Part of a small language model's weights.
Size: 9 layers, width 128, MLP 512 tanh GELU, vocabulary 1148, 2.09M parameters.
Architecture: LayerNorm before each block, biases on query, key and value.
Each number is 500 + 50 x the weight over the matrix's rms, rounded and kept within 0 to 999. Layers, rows and columns count from 0. Numbers have three digits each.

# layer 2 MLP down (transposed), 512x128, rms 0.0798, rows 218-272, columns 0-127
490525581502486531559485473502478561539545533428639514533486450524451447416447504508524416393435503420454545490515519527484541415455573534482502473425491556469542608497415471376484494581526611554511466437506474479552448589566479523492547632459464486512482532477515467419498438525487578553502351550545480470557413494521501575591444461506450564406560470563461547490426520514470470429511
505536453532470442471528544563562388521488499545430476480394456435551464449494526484459567588525583515544512484546474332563523542502503601521420486547452559556533457490511481580517460505579538436503513553526445512487521553500548537494470474513540508448559449633458477557508442526491353493488437505438518519495565434560528476499418472445489437528496459451474499559513448491486540513482
597456559439503549507564528538507498492590528506469468476464511490427483549462509504514544465527576522545539500534414460516529608521570438528499540397443505474529510533501489451507483462525498541469496480502550526497491526436503435515496439507463489473384627447446514369479550476531555534474522458528542535545523496594520604439565604430455518386570534555504441486396444450497500436474
525480517424402490446515480513513550482488485444517551525508483416505420531543534475396370430513518510496541546446503583448552468471497446458494564548507553508396459486482512497518480453538508511447473509499533540486464486528493517540492469498483486520569488464506500481487502544580601506528534474491515465497486532557411541607576507508515594521497487551502568474491508485504436457465
420457545443474525491516478493499406549458564427499388500546558576431521341457550459525491560473508636434503501502548512635485512519517491504472537533484477562432607457453483517590524462520529491464461461494502505503511462463470518489518445563556501450377573511477505417545548487487536564549527534526536517487592496502524518513498572525508475553451517423539503602466492406406401497502
447423463559450529568476484593473463469542502460516510548493491481574491460541553403514534544472475498476433587426420461561513520481580505539473480571578534587483542614523540458494492484476521433495538516410513401475514513475490489518474491569360507541413562510451575494516459497508500438528457549594540406454509431498483478540489475375566485542551472501450455535534506552507497533510
515436577468444497516441451487391550452468503566473590483472433479489562594604627490474530511566526541460497485489518464554550464496532520515383412429469553575467511403487662476516595445435400485512412556465463492512458398434454452519451481504450449413434610619551484537534596565439649543515548422559450501519486422442500562480477464563474524495549642462516433481486523519489490556484
417395544518536431517485454531516451550591456458472437493502545485519511516482475485459503449542533545511460505376444466478455455598504484466489520521507481491536472519454515429459520653535569492530496510479385561470585485548547527490588563504578496513540481554534442635419482519461571465500533566485486395463457438433531554548573607547460458513439516459510493428500418549480553500420
503430640532511434445541408498536506536455580488573457565495486519488418479446515503453594393469386478488514549517483548562453602514469528407469517567497590529428573521526510477417565504466443535427512498442475472576433528447515583478458463614433564472496510544429572469528480494493563508508578588471457613529464460480467540460440458463476533555577499459550434453527471551518494427552
469459430389489504554456516482547541495503479495620521473491517458560555510498599568437523496453503429432462470477560486497482513478479483546588517510474436432541474483571460476434439527528479515440521505464464574599556521506512529472429489555519480419476490526542466577564493451524486527542476467476462512516499496480526482481487549445581497518606466438416438510524462400553606509618
556518481523504586566497524441572518475481601501513516619578458438454500448458490577595394593619481611524436583499484468471566488436492458478501480496512573497491540489573525528483460465484466461474541539451415572428399439629489516461436476481388462415533572387485469519532514494431559578492551513512467480550517441470538518548489486515511599409469463496527423411513519578497526418461
501417462481445484456379498588515480484441480458539559530573454480462495488471489554412525552488566402516458454480496422630490642564489482534505557492491497505459451555547563449534428489532475470454548483472443454429407554466444521453470465557532448591475502566494537571540497521493646439511541536541457615543424584478556444512565531511573459507373510530580467549497444548476490550583
478469436557448545465516499477493578511432509417515483586475455550454550582577527502465488572514457400532569501404448427466447510547571551409510429550435461531558399418462542486498469631542504574466513492498490379487547600508552415536437541476451574501522427533451385510479447575502515438509519600514506451549454542479508514613551527571496600512430572552435491546485597463510515477455
483477451552505537555508502428417552536549460585377592531476493515458516514553482498535471404555491496518577455445488425444451492567479498509505446435426429417453500539491464435445507508538502430519449565584448498600567438486617514584511517477536517491567471504455520494551494495544548433565564498485499529483502506415584458449461574416415508471542504592551472558499476513410560544481
526488497484494448518514517429396484497538519561483520490392466508486607517535480447413466495571429470462516492500461486473550598517594452476518495489566640447486465487511476532497422408556469497474547492419584533505453437540478443554552498562494489565522475601496446482466532601517485532538539398551553378503496536572427505527528490437501493525474526498418518495549566551479460574441
605430513448551539504572568497385581452426485598560527457532445473434499498511481533503560433496492575517533432539537501479466528504519569537512465443520454498560444497429511498624444388504403500493501552556568492567557464481439460443431488460612476447557565568464507500508441452515492571568503531438509435565461543469534476446490442422500505500616563459495447545405603426421453545508
455510410448507525603487483509533452575543487528531419535431521496527441526528462476406471455447517430511481534531561559524448504581539484473498479510612455467514450528437485569567469532543606505465581449480403550554423498580563493588455550490595453487464434482514564505530370536489418512486499469505439487459458486439588503393447520587478564499505513461564529522411497456483495473543
555553439560442471526564595511497638527523426492471528549565422400486498500513485600499470448611496464447442393540544465517536475580417539442588466444523484476461493388523539465450479411560516474518437498499529450605523494410498497542439485541501508411532408487508465471486483499591450552438562567500460470542489445523461584617502547579541530501500531557489449583570525411411446380505
594506612399519510432504428519458495525468451571594453609616534500533510484592496499560442486422418465481540523506454470585437450482500467522531478621624467461490479475457513575512568508480578486592467501551459490506436401342562466589469468454534482422436587536394513560518413519528545458459547478479523588581476552421551436520513496500504479457430489544525509494473495499471590526508
409547509430470473441564523577574446521419514517453540495432520613550567554506510578412514516466535501437416434497540609550452468556530487445470480499451623568594514515515492410460414430443567435410611553434505451567571464524445521438553393513529515508521508563474369488530408541504441617440501459517481410604466565509474525574479593473530464545494450432526516601566524447486501479416
463525515339478557494616600470598458526529568547486598506493446622493407522516428479459405584430635569520445441525531522564632544456521537432495478544475511500435472442545559520472525516496562447519495570484420547570543452492501490528460443456460426635545447415551512477541582408504590457526514416485450469526479486459493505381513496552571460496483496478482441423469499590498462528496
409502495600494542464400506447473483469376494423481518556571457572475508584388410611633473498590547490510432480530517511441493508560515474564607478461436556473472472528422489559457525484465527440502502342535394532565524542445483447512468492433542526520598417587445546553526583470448509511433517490441511519518570582433593453437602524459500524459459476650575512518459470486454477500565
530510477558692536459484471549449536466477436550502480525451552501528535496523455528446563480465596530440462535526517573563458491502443535529530554467520482477489507488499568416509465505485506454477470446488581421476474483425506449523544543495552531475457438485477482405509571548550551541487584449449532499467476482548499555537494471503396546394453476480458618502428434488569404430502
436556587559535410518513379500547550455493492514517467475599531569505531476406515463476532530562589537492469505509500470516459612588618503529416536491528449536470498420481452519445534543564457546500385528573476598512490421468460560480457539553374429387461419527531505426445407537544509484547453633385499527534420447420570473440508551486542572478540581529433439533584513451544441456449
471522473580409562529405532513382536460492432472494447429642483529503567426578556563472626473514528453490540531479488539380364525555472429409606541504493469499495547532457412452552488483489396514552542457525464543534545486522523542550390455572610554454521471451535431456462475486618510480562535474512577480533531415487535518440488544497459570564528621548496497545491415499482470543413
560474566527473548447453512441462537517493432497500517444482429495573554549448530414511400478514596466395531544573465478576504544381534542485444569454504533430398495521462528502483501572382496528489429479526533485498542503550455468582534508520445524542435551466482576561440527529508528549531518571548468482452525433517432429456400507458600448509544467328461500428576547493569560450509
558469500584424476549547581578505537580531523465478408402544509485490451510469629417409413433609608412546478491507501515444559442540422479510473534432439652443518436456583566417464498545490612492551563421415522534471434498498505579473541587456634505557532496431477492503434557549374486557509537447509534555451507453482441430453470489457481467470485449516550564510575449508414560523476
461469515462492549560523512403489612468525512495508529525516511556497458475561452474471508541514490519520525444460508486485560470391474502559515500512505484542504493467484485424539480517499508429495481526542506479460544494507478528510531516506566506489587501519451541450473514512397488489484551549458514509507449483477541461435474542549562434543497503489518471499492540469502464549452
496405539471465531503429476479448522462506488619456478462541485497457501494535524536495493605497469522475510493417541558561390580499484513592558510544521531531429492479423460496573579484543397461525539510473458515478496384425484577433465426403573501440482525498494543527504486584460536448548556427620503496542546583538389480559461529577496412463465592479539533535412571444543573533452
605472498610533405461501467554481579499543504541451516465542535433493460524531607441441436477486540586488427477550563540510539510516535488510504576566554491438509484472533488512539517474503491481524545485565496485421501528495596529481544542530467477453466502465504470465593545593402543484521511572566530486517481416365456439522557534565471418491447441452507476450473486427445508480372
481503512483488518454456387555577455535559485439508379495473506574514400456566464461529459417474523461383553529514618546495500494522492479461462473489457621482622517504502541560479483565504522484515490509529520528526545497449440455578498485496557479482447460562414500528526382484470459535403512588517489503502427477394511472475565588512483468626523401533527515433501467561492522572523
453657526470436606520512411457498496612487462475466485474530543440607539406478540471434544517504560484412540516589462595571485467465557470493483561560426488426537506473479451388557500462450509499455448497510524576450473455568462518567553450465484639517507409523484417469567487460513479466480555459526481524540456511593447583478578468515553562512504449480444571488501470477432434531469
470516435507517537527470419530442481542493464498473571495491468553430510410503517532482401479530583513419516542549459474423482548554469524503497444539503549451431469594480591504503489514518455472468468548500494517562530443514498443554595507564575503503498505445460485476415447551496550478566454531505535434458479521486516489484535503440559512525535556576580375532466571446450521508502
487438527444575595540534535610541466523535530464364511526412462465589441640567561420565414450428531517526487514471514455541490491521432429554527510395612503563431506515575466529543432625556503533478535490435464453351562468491493478454462559395550505502532649553429519466413436538522528514474470510517406511455484492556525506491527549402513476539504516455517550509445465527515357520404
534493458544541521571456549586469469390574451421494495641369467493453481491470535570479441512541569507562483471492485508495463548492529485464586518516523393557455560510487505501529505494515550512486509511475447487516544511388455454447507529538568453511444535517383595401465549373479545597526465501479509477408496484515557511372514523531451530448505493521575518463509471517500436556576
520550495553453438482427517491447539526440534498539514516556402486512440520481447604554527453455415447556460493544562434397502506485437610511459572518494522548404387465524545428478520500455470444516453519504575489525575529513498542557512503518520552479468527449586472513537526471468493496547431454523472435545427565538526430516493474578496478548530467460514556481464464502534586485467
493515453538503423511485411514553505396497521557460515500452425584480521489451498409495546563494536523547554499486533500541505516524555420471434521511452436565441460502547553430541480588498508538498550487555550473522490428512422543477559530552444453444563546451550556487594520482475602531566491429448485445508474522599478482396523430472527516447500478486521439403521587489570539486435
447528496537468479438597533544567507481562535398542512540531434516497492524568460442462490418404522461512532491487575346497673366560441508546419477497474539626448449445523501425443503466645454596531375521607468444477483511503465443505503511487427400557507496536506507526557567420493499475551525568473491588404475597576557427592492506456446468525509492514366463452450548456460529537513
480527538481423587519470485526460490477489457469546408560534375608409517427457441478559611435579542523499504522477615499454520465464468508542581603514442498419426500540478478485566433567435561532422433507538465534550449451407414625506476413563513531444452562494434495518486503508468548464523499546454444453482649450533586472555474514487508547508492517503488533465538553467430464526547
499477529446521534520514432509494534528533558586474490476524490512512446497501434446468507529416542561474523379556487439482549570507514480497493452529552529507504505496533486570545461447440376461577548486562440570455569541388627580451433573543592513503517528465415520517519456478379500522571577454506494458517498575464515550497527529457576465494468453471529478467391467533565499467422
470524473505454532487477587443565562483489528473512523534479481539461595457493491464508568496488569429513514490524517481516444603522454508448528487555533496478531582496468431461508572456562517526628481468441482445531531487452458488443432527551457529460514445550523499449446525524560501566474456467492518406526547516512548501523422471437422637441524469523566463474507470527476431521455
487497505455528538515443447533509458576526522511563436426542531414475375524491495520463557559525479489463483469471427461434448511604624516527479547541586481459582586433481461508491564383396535533478406457554493461557605639429500496490500441440431471511424573582471461447550478505572525494544511520532570467518407491472561467562473484546588507484497480492549531477462417469515503536478
578492514443495458485483600545438513454469402367561415529477547489468464524591495539490463517513527471499510466544599532634558513563455385500510531552447407556531418459481495404498534519446550416434446527564499446477493481522574478420533499460561477562467535570493417481563536481522563447518492440490506555527532436533529540497460529489474614450554463452439549551576509496448480488432
473472490515515434492561562445445590477440469616485560558474483373428607511417465518465531486491584427485428511550548420344514549452491613468497494510442437485522466522563697527497443542484438493415512590450473487447449426442508529545541485503517439575557537500520481569493546499478396634481476524450487436465462434422414497498576520526535551461548457483457438629597580455569519483463
446462407475519515582479541511482461621490408466491496454573473511527623504592583502553509447410499517479519497585430451552511547618584478532614503464445514487507614580459545491562557490516427427469487553506522380516591478456480346572554403505474451578472484456442504553521530489603427524478471407519541462501517527394470430386532494381509457547558410509491451505645542550503458531515
530514484482491449582537403531535491524579490499524624523560446538490464410481471395573400450435542454540514529399495383522393570580434448552494501455633394415423486475532498483541473484437521429566508517540584463489498471514480536411557572479588379514495470602520532534476501486371598577535558486591495513483499544426603635347544473517579473505496520414536529439531589400455385486523
492451524434404449467521397450496519449472455549599515484432488552486442532450503607495489522467467372576486469417481477493479554533458580500428511514548473534520449556508521483491440424449471532477525464437572444627532461460482489521550507537603480500539564564448345514440519499607567479573539584478605468522522497536481515605546501397508474550552587495489475444537524474475466506474
589468459466485433498555601463519459617529529481451459540419428580487535513481492572551494441480570487474646549519535597524500492416469540495579529434492438407496526535497487520524555425436488586397429575546483494478373478493620470448429585386537508554476392444591531464489531547299474463532515463566449496474527505545524538447583455547535402558507546543517542478446347498538515550463
430540442494571574487631524517469525520489531451461482557564460565605500542527487479467512487477573459502486518547598555461539428546441503435516548422493526491531540464492476425441469502491481487463480491523525496539513479461517551556521480421452516444528553515463457427608454530498423540468574533440471532520512473444514509460551571459422560509423421544538573485462454462408608509469
510445494566548583540540475518473435518469450541485454440542588422527561446508603474467490467433542516547561513533440556479467456528549462592549434475488597552443496390413512554587468465563477487549602486582572467434490474551475453485440513586591428477421595435527509470505523511477532438492484530495496476520424549484471517428555534502445499428479464513507402574441620488433472511510
418525558508409521466346569506532509546412470476430512470641449478529612525475616518475429576428532410484650505441544558469479473502559576396566613487463541558552395502459439477479501605486499423560459436401504488516505354492548451556494495520475489583407514491543548544405491571555475495468550488616446548414431384444527491495435491503519488505522475442481510451533542486514544580455
431585496505455460549501542606491502426436506547486498538543438434493444501513508434604529453520595508563497553464525544574517460514537566534494489456501466474526492388442467561556461520459487483584522468453478488456547533540393513557475495519486482534527536501506440503467613519516476498511403487451433578395486452562521480492447467496552423542541612466418539420506452517426500539500
418595500556472467410416556509414468547549562504516538449506416447476571458511556382466534525549530439471489531504592515493504454552552425537481508548502508487497447453553514439558482551542541550465506487622532500509459482499524466527549464439377590430424486411537493438446549511515446506612518526452536471510506494632513566506433496541511469436539540500555524674454421448498465508478
561519442454479545594596553542484531542490508485449484492491488482535563494463472524476513497437503440442529574482467537421523511548452518473456522442479461539528554456472529461461484417460533502421391484512505426534491527515631553577428550549474492340622508491593388455513518642451518486563542504506480505433533403488463562479492530442432498509450553604605509481518475485535501421538
411470547480532427402421524550573574575510553543490519475496513497462444518476560381453528515467531599513483547403440540511451383555562474510540513484524479501553449458577404451528547498542421425474529553518577399435432470537447483547507514554456518506533522471514450526473576613519605472599526583604560470556406502445556526466463469575384425449450645477532472504491517475484430509531
# layer 2 MLP up, 512x128, rms 0.0951, rows 219-272, columns 0-127
495478451570492474547477468518459465463460448521487510558582482501484451539436564571599478452416544571587487572474479540439565543491523513458481552459476473469511501465511427460471530468505445561504538572455513431491458511563483444456606583532448537553475504560501583499480532446495505376574499573479398502456517555461517461481501499467510454531536516540419463448538415569482528424404
493531471440489467552547506497580455482612534458418549491606505406551474458494545403585505503419553541601392458531439449583480508394525540602349492459489492496459480417401607428607483497465513464554427552479527502393571589586514469532514544524442606518364537430563557482501483476584605399458418557534523427469500508524500516454511482511586485479538527452498502466497499519521608460450
455481450559581499521532477547486545458553525583451573480571553413473500511534397461541552554597501508544515468457534465555491451477444487503412549515566520513535468523543547435446415458518555473522500548477455460390475542537422560420517574473530486537501551619488539541529482459526471500465481555497497494481510482496457475537416446437481447458426664540422491427486406488486479612521
473513516513522557525442639516531494502495541472427460520464538453422484540560430430527575466524543440479515483406565582449528499462510565588426462498473493618550537490504618447494569572520575518466492519493493503480570551446456460435463610402565521520492475562457556484498491480600452455552466527454527515524420483546502441598491465484504436522496480433420438440458411529551560643482
526556513543558473446561519513529501495397442486558437415588485463515424548544513489512442454498597518545474502573549532510542429483503511463482507493522452466560489407429462520525486482458616458524536487535515428485481425539442396559576498585553461529506483515541507556520506536490487533519381464491472529468433480522395492432428491493446461505480543464489482514541525497431531467493
500534471448471393530532502525565485467525383508351466519471434418572473472493513409495483403488555521470415517490529559536549543420560665586502523471479441449509657437498487449538523521479552465507466534502501482448601520509401446550545492522559506455515487499588563530502455566627491526512513497452480456489412459473496436467471499538541471573607517528508502371472455547494483534436
475489500585454525526521502582542596491405486559640505363427486517572472498509475499527478437504535547533529499523552517484573489520557482527516570532466512488543461514505438571572430455447466431511477467500496535391435500496445587490508545530544431538465447561483500588521524455450464596527490497427489522506431493456489508480479517497496416507475517541461455529480462404358512503612
516478508518526429573494524534536425447564424521480521479557504450495476545491408553523422591473546466571600552491483496520464500457456385490530547527462458625540544422501382491537424457581471459552470521480522553527459554534545471445489589373568448500545524541498499486482572370464494473436517561515490513405532485504485546524490378417520466440438490575502533394501531534420499521478
427541442541494490491529624569542444442501616507515499428498555444511482532490490500484462472506478499525569479545513590562492546466466600454398506533563498515465462503465489468577444497465386513495509509569455535521403501526464561410563565457595455529481521441549508529463516524588463508455539437475511529464425407577519593474484434483479471514410602480529668432466501490443471539501
500494525521537531534420503555498575424512581469524560383597525574536456527565404540577458548576524526511526421426546404469521475480532449526554518476536525486518562479481493570507427492502533524471435524474489428341514557460472513474389572444564471593528584560530437542485550482482405524479474543483543370513425416492449415466518470486450486520486528449495511483598467495373487586523
509501398466542444606568506601536425557603424548401587503514498516527507507584461422532492501462536563548518489519466502482543442445488545466413534420485374490489607490438464453478546533526495481508454522508445629493479424534514434354590555481557544524530496559590529518504487469558449551575449490443409452503541495447539531490474402474576459518545490469461507491437432528461465452411
376508445424504553560548640510476563521595627496561499490526593397415517459579432438561522505543498423481485459478561513530487500554494491447425591390526465503498568506513599538521543493505540410548534425376390508501533487623519538511478595521493411466463454464429510526465547442502526556478446440476489515519556501521432498402488447501528457471491394583549536469440392506530452453537
432522556516491483438485491498491589464484544453519504527515426519566395477494510481556491432516537479558589617400549479546557492508495490560469530411571509524598481529492437512457547366498538495534567482475535520500440530512510472485490560531478503511421479503582486511502521469479557551497495494512554525427386488401489479462432477502457480551517619476517527473538474527463445594489
484578546539548548513596651496517495516465506443465390400513489517507445525514418409546411422494530534503539561546561540455515507468468427448490481454565462575542533419507497538484482547444561480524600404547466531509561466499474436526552536564564490446485549492505496485493590534567496525528467387569464513484491470516473535483506469441462371507500491499451475505590496455480453496447
358489504619500529505512517574503527478522538549503493554448465528543463526615440495526542557549524529511458563448539441548434521500579556479511460441443466528558542465453529524471508606437420465496531510421479460422558536571520508416513382507478406501444541500543420501515534380441507556414514548456438466486529447565505579465513489542523464480461491576549550504524405481389517448547
530471490519475550496438520578494445469547548544457467511495499412560436477538406455597598487441546512530592614407441547468542489541454498524473506368565400500481558486530439513495569533437396483634508514511486502471515537560438537491427531468563494493488515560554445601419505539545486497583449478439383514433387420461516476485494444447557497493584567520461518467364523452519559490455
435493410479457576513585537539509454452539504498535497483534554516440487464573491540533473553407532506501545452495523590487548485498474462444535542470489468541540535451487465613503418465522483459471510587390522508350521450613549488472482489489573470572538518554520431460464584418546524514404450597479375448492561404494517584555543481475533447561462502581467526507490432421397462473521
425522427474437523566607659526569522519457455554454570344540440547431511489551453506483468533502527467481444507495512448558495478430517510554454534443399553491508526555491534571501460454483424453474665597367435492420571415614460495391542469583584533483502523566608491496526567481459443525380504493479478444565522369470477503452463458563633464462469550536530498567444470463475464538555
460605506493538446594462578488558587507530558444556567439485468477461453400556478469569476373441516430646591462444494545479480526521521481487510517471475454612541558549459533475495513453459572447474557555586525533524507442464425437439541486532562470491417455447500418572502490532522483582498410453506483514530414512474308463440456526410454348514640529518415496535549449445477438609513
451549442504531435564499515555471399542503476492462495545505516469570417457512395453571506540404538408590534568491501513504550499429527530532374511494533479600592428513469606450542656542434534512546461438462540445503559542530521426471610477546494607520498508431419552486470515384571519488556438531424437517517521469563523547530440364433561420555518518512501510419460409473564471550477
471555528549470469488526471506567586456536469457522407404491469499506414498479574530520443407416575517462549613494553529564580580411627492479502564380477459477629567527542436547441585407488531460452519597482528490496529465534473457433434518564565558528563447560511425513512535499582505546523446482482464500497487468446431474490480511514485476511507473506468473535525429495446543377531
501443507550544484493536534528530481497519485482540453438506506497358436551521472481499474500497554550451501503485447470571504481447489588518480552541505516514654494453506497548443551417492457442499481399425581555511458518561451527572573487508534502477503574577471471506485571443568522492478477432439456526451455463475499559340456465505436468538543533552488642484540506489424472475522
495477510520514451545457606573545510457477481462405499500499524464501395499575405511478519581476535457532438497555551520469445465358509521453540517496384544585606567509519523484457523557510488459502512528543548513531605523486489455415540513464517398454535533550491476449606543431475425533525494465484607531436444454528499496505518437518538403532402507572527568474506510476516534484456
446593451564449494554603545581470478464544582469417459506574552388487470536542533543505446529488522561528462446475405427663550471460485586457500449527505529535546530561514580518472431483540643460505538397481502488497452563544434361499541537539530517572459614483471525538569494503549569421452490455579492561429441454568547625503437489422456467467546452542460526424458404419446524465508
542514428461502443520557511570600504466517418487478468424486547460545432412457507541583403530555592599588588501479416518497488561431496473414521533458484551517521580443503523543563531532529546509570471540454489595481404593520498434477535542487534558483573545422488513472471537451533506483499465495556443506430514466542552534545469435351470452538547567489414445499459470474522466512528
475608515556559496541490523540500622427421546502519531481522459503473497444456457523520541433513549505616530449560526423538412418547487479558499483499437506510573455511504573443504467471504544437531553605571475510504441439458414472437583553494575493573564482496478503572529480404461444531471410458503507596470415520589467475472464549508537435516450424487510554491541433448437432600601
510503428458516522526486479524556526487445590494463553486555469505556481472518436470560482514471518475516472512526519592488506506501499510467472591517458489539470462499536489469476437532492529511614394517519456447439469412490490499487491476512486365572473496463548471486491494529560521607515462502513395487563428450523508497442516489496498460603488559545567549501473495393425431524509
496574427402440444482611554545523528373499524478374530441473448515580513539520489462479542532555526536534494446544471483617489446480488482468448529410452541500520560397428459411596405407510529463517442472481522470454540502561428522589498536481467523436497586527633555546545498565551583548514518399502498534485480489504337522435519376506539468512478496505610494438487581514479493520495
500497510489506519473406526526423551517505532525561568479565517533535443553525446507587555493515592447604524469465430517533447534444496533574514572496412542484468400481421492575591449518370457520509474554438478438419519594498472519498429476481503500478536434460461499440462573436503468497472438550408529397502491541503496509527492460548612471630470539449494523605454461492488416550500
421509509529490532497586542600468516509480559510506542552536471354539474514456532398555506525469534498562425502514452471517540487538496499513389497472482430533522434363560530454449589519482460478526569479449441543521472529563477546501557566591458457565490482498509570529399485407572553411558485559468405549385457471402554469500477515525510489475564551457469567396497452556460558478468
426528446532533428464504512517434555510597490351391573469478556491512431530612409541534566358560479541520462490537541436556491478441509570570375546471432536529553501557498542464569533500486537483474495490503543368461454547555464470525562502495526540554432527523476543493518527447522556544389476522489457396516475467480528544405391513501553453577526540555555582404457473490499428490471
436452519520559513482505531482534475404451591523466496507550517475565445551524499513541548521525586566570525526465509489512487452566522498461449528484525408467590490407437413482518473429499420524582520445484506489504446501503481524547499569487460495478534487503536505569450490463495535479576463458497525518362462495454469479428484470523440510444508446525542540390488526584427504501472
457509515475505562510627598587548547487474536553487473399553546415414477529541482361500583448497540497525453441563609519527425479444541544566503489478547543436506591499464653555521497429465519455586508508484563466422592572531443478514462494471557482461427542553496495494485470547533435512517434373491542566438388490492416505377418494498515410422493459488427576435541471462500494587600
463549423588413485528461514561574423510502598512510479510458516421460421385634402534502560550500496473524479447485535609419465528488541579481503497441440468542457444501492574502590476499451351501551554686526601443500545508566455539419478463442574504497457428523506395589530516482502474508452514498471480459539477500489526538432380473583571465505502491516530542496461450533484416496560
444499518533545544604497506556564488358507489503416432486497553493524493553637543478505445468468530524425594508402583525547523513511548553512515497440446514498597530483521546521514527467477519482566497457415463512459476586514465452575498455527535536478450609523473567505401509498624511487428473458491475518396482429484484456519416495459438491503554506550498436433512486489432549537538
471508480518482475540512552565498385409483515494539461413537530506513444505564445598527510530479518461530438432493569461639427492453482494411512582416507514535599479508442526488588558446373429474503483572464548409517548527470454427543504486469495535538600548518497492565539621517516529476531504458462432516496475439553465564528474420432467470526414509495526455374498476594417542451589
505480360407375471567467478548490576485510485494399485607524505503515454503469407450578431411446515574555443485398458549565575462405470510517519578475513539484458565529484524483512574587528548499487535596527513614511539536528427534460455496507516490644457502553593525528476548520564485470429479517477449489525486463493526427538469483529512440615586604479358490355399468499454485528399
470495505549576506520420518527572584496511537499525514500536532464478445479526408518496520548512535404489487515494637566514503514409535505488530482543505411658577516444471572488451494484480499455536452553539516538466491544467545525452551510455519395533523535539435483462381521440471378506442481606450432521423494433518507497512548522490536436584434440546604547476554347468490422573518
466559479435385546477508496522465470505442510493535528533427516519607452521460470501536507486571532446536557554449413485507562613547503486467397582500479596564508499450503497566508510550392560520462514442463507384469549604547440596491436399566586470507443452504512410581468620533584441597484496486409438459513475448492445502515363460502481433541459691490486523477534536480481448448444
515515474551460510591432490434531482459498523443498464519539568488500413499580531572527508482465533458468503405485513556456570370485524554535477544466450526598481468501482494583509504539478460481464547534430513482469450496499492553499486475557516485574518454427467562530419609451529568448408488605510415497543496434492482490535495461579525499620519470482459596521470483523503474447532
547541436461483481567539495531559464488457477484462557451502473487472515435547470508527401515504508519538639605481483469418473540494456471399443425463479556551578542517451561591543426477524462538525477541529429559480466439514391479404566509431609540532491556513577466553462535424425487473483459488546446460484517480515532568561530571428482478537546523527543509526490528437427552451582
485450446421483415601476473504616487450586535548416499435516526368551475440524538378547500579613530498576408469375530584546392558511512577548466520488563591485459553461468547494538442504534474482565536563487446558372525528583423587419454625421511467483422478523518516579469524557519444519510473476440534496519505530471478478458528439448435467486472546602452504422566525506512536440458
464479489517500442500476548584564582405539481520452538419526535481520468509386545507506439456441554512541458587583439571432492536348625599495479522504579381507588481486486427444444486463499495499435570603502463487479507521541491513507481605508586493525508563576577509500475499495556501422497471578434468557495432345526583486503470457452477474519445587525462436525519418507447580520412
521541534619490466507449480602640508466450562546488413433561402528479437563567494470534499424475546541552514435469569569531585467493601469496516516382542529478509537487456520487551504456539526506629484470479487482441439477490446425525485492391641487482427475533529463574461510507574464538539482544410466582469474472480497530526493458542495436497473575445495477546465365466377535574573
420538457518512428615570580519647360471451452541466438542501506485459472439627448475512491470434513514506435436506619483525520499444524473584426513459414478583578475553502549464498570513421467493520490554441478458536619494505480481400657528371559496489453506518451494477610505485626594521429479499439487520532516566527501525407457428463536430545477507548472488467507475519473569493467
363568471499449536486571640514549467438495557373445391435475494406507519503482482449554444503522512505478471458521531539465507507530450435524506484458530473539510548399516519490465424577509556483500515494421396464515500523580527410454546657469567457495538539429523491488562567506511618452399501550557521492488542459593457559583547458455543467470483526597530540478497436478470519405463
490571410489488506485666538507458588524415493416470514429527501527457469500491455466525532402445561502620503451591478500481574465409432476536384543459446510552533385524430489542496542484519586491499519583462539547532482500549481493495512492649487498512528508533486496461492554469587475439521484409429474645495489488470409519526505471471555425596439538478510519464375534491530485501507
479483512516520442478444487498544424516521548470521467443497542474526431491510391488549486513472524503529552473414537553534436478468570510516469531564542435526536552492453447551544612553491413530536521504456471484479497525566532564449471453438506504529431475493466410506501619500489449509470524568463440502517443456466480553501551412540437479544447536487556616457435490552522504447451
447542426569475475565492482585507492448490480465492590479499469538377452364509519456568446542501509528522544420472472538552510452523457532436522471464504380546565582545528534533496514536552398519524545523526480508468421519583433508479480483576431567554546598506514488568500498430570599528482539451529455446492463516613499532510525483409455521463569583576495484443569405407396484456466
468636453569469463549446561532519577393431494411421521457481465434459473497541548431577486549574569504541547530457561470451454501437552474445486532510477545535554582384482410465615465447449552556524449550486477542492497569536496411566515502488524559538418530482511543526450571491536459430441468548573423559491505416513455403628452456532530397518445467448463516436583479487514489588399
442534462479504484529487516525526520488438548483492469548563454471436473428534487525567524464595516531517551516492534561504462482447500530471480489509486470524509520481451480555547519470539473508514471504542544440487541546570450549544492456525478510502538533548537483518436547486492507515564468479480444542477459476548470502488522498470490449549502567477491467466543469484427506539450
454523528463469501548518594580574467419523466548416477498533562453536485539599478541483429490456517515495464581513484526591463513541506470421506556518451436467569552524422433485519597585447501513492496476521547442500560533470445414499534400502560465516617497547564456561564519539603481531521488431473484493414425433611487555473401439511464478506543487509461469331466506583405493497488
514515491470528399490428522533473494484440460500535520495515425434384483450436544557472482400475558500523465530546526499470497448420455531456490532528411520501597457466551470452557593498535562474478479593555537474529471515485432502505623558492518477552570499561482490522449547444495423458560462436494447670465440510619505495549453500425451438637512565483530550493448480532395488551498
415533444386509477519538630488556551521490550473424503553507453482524444444535485408500523495432519488513514535450550517589501458470526528561381535497513418498457476523511573414465562555480509499520521561548439532455531510544484509388600503529521377490480406525565498565580475577571489557516471431511508498574453512453456393507448512588602473512564504495470509488472403555521542557360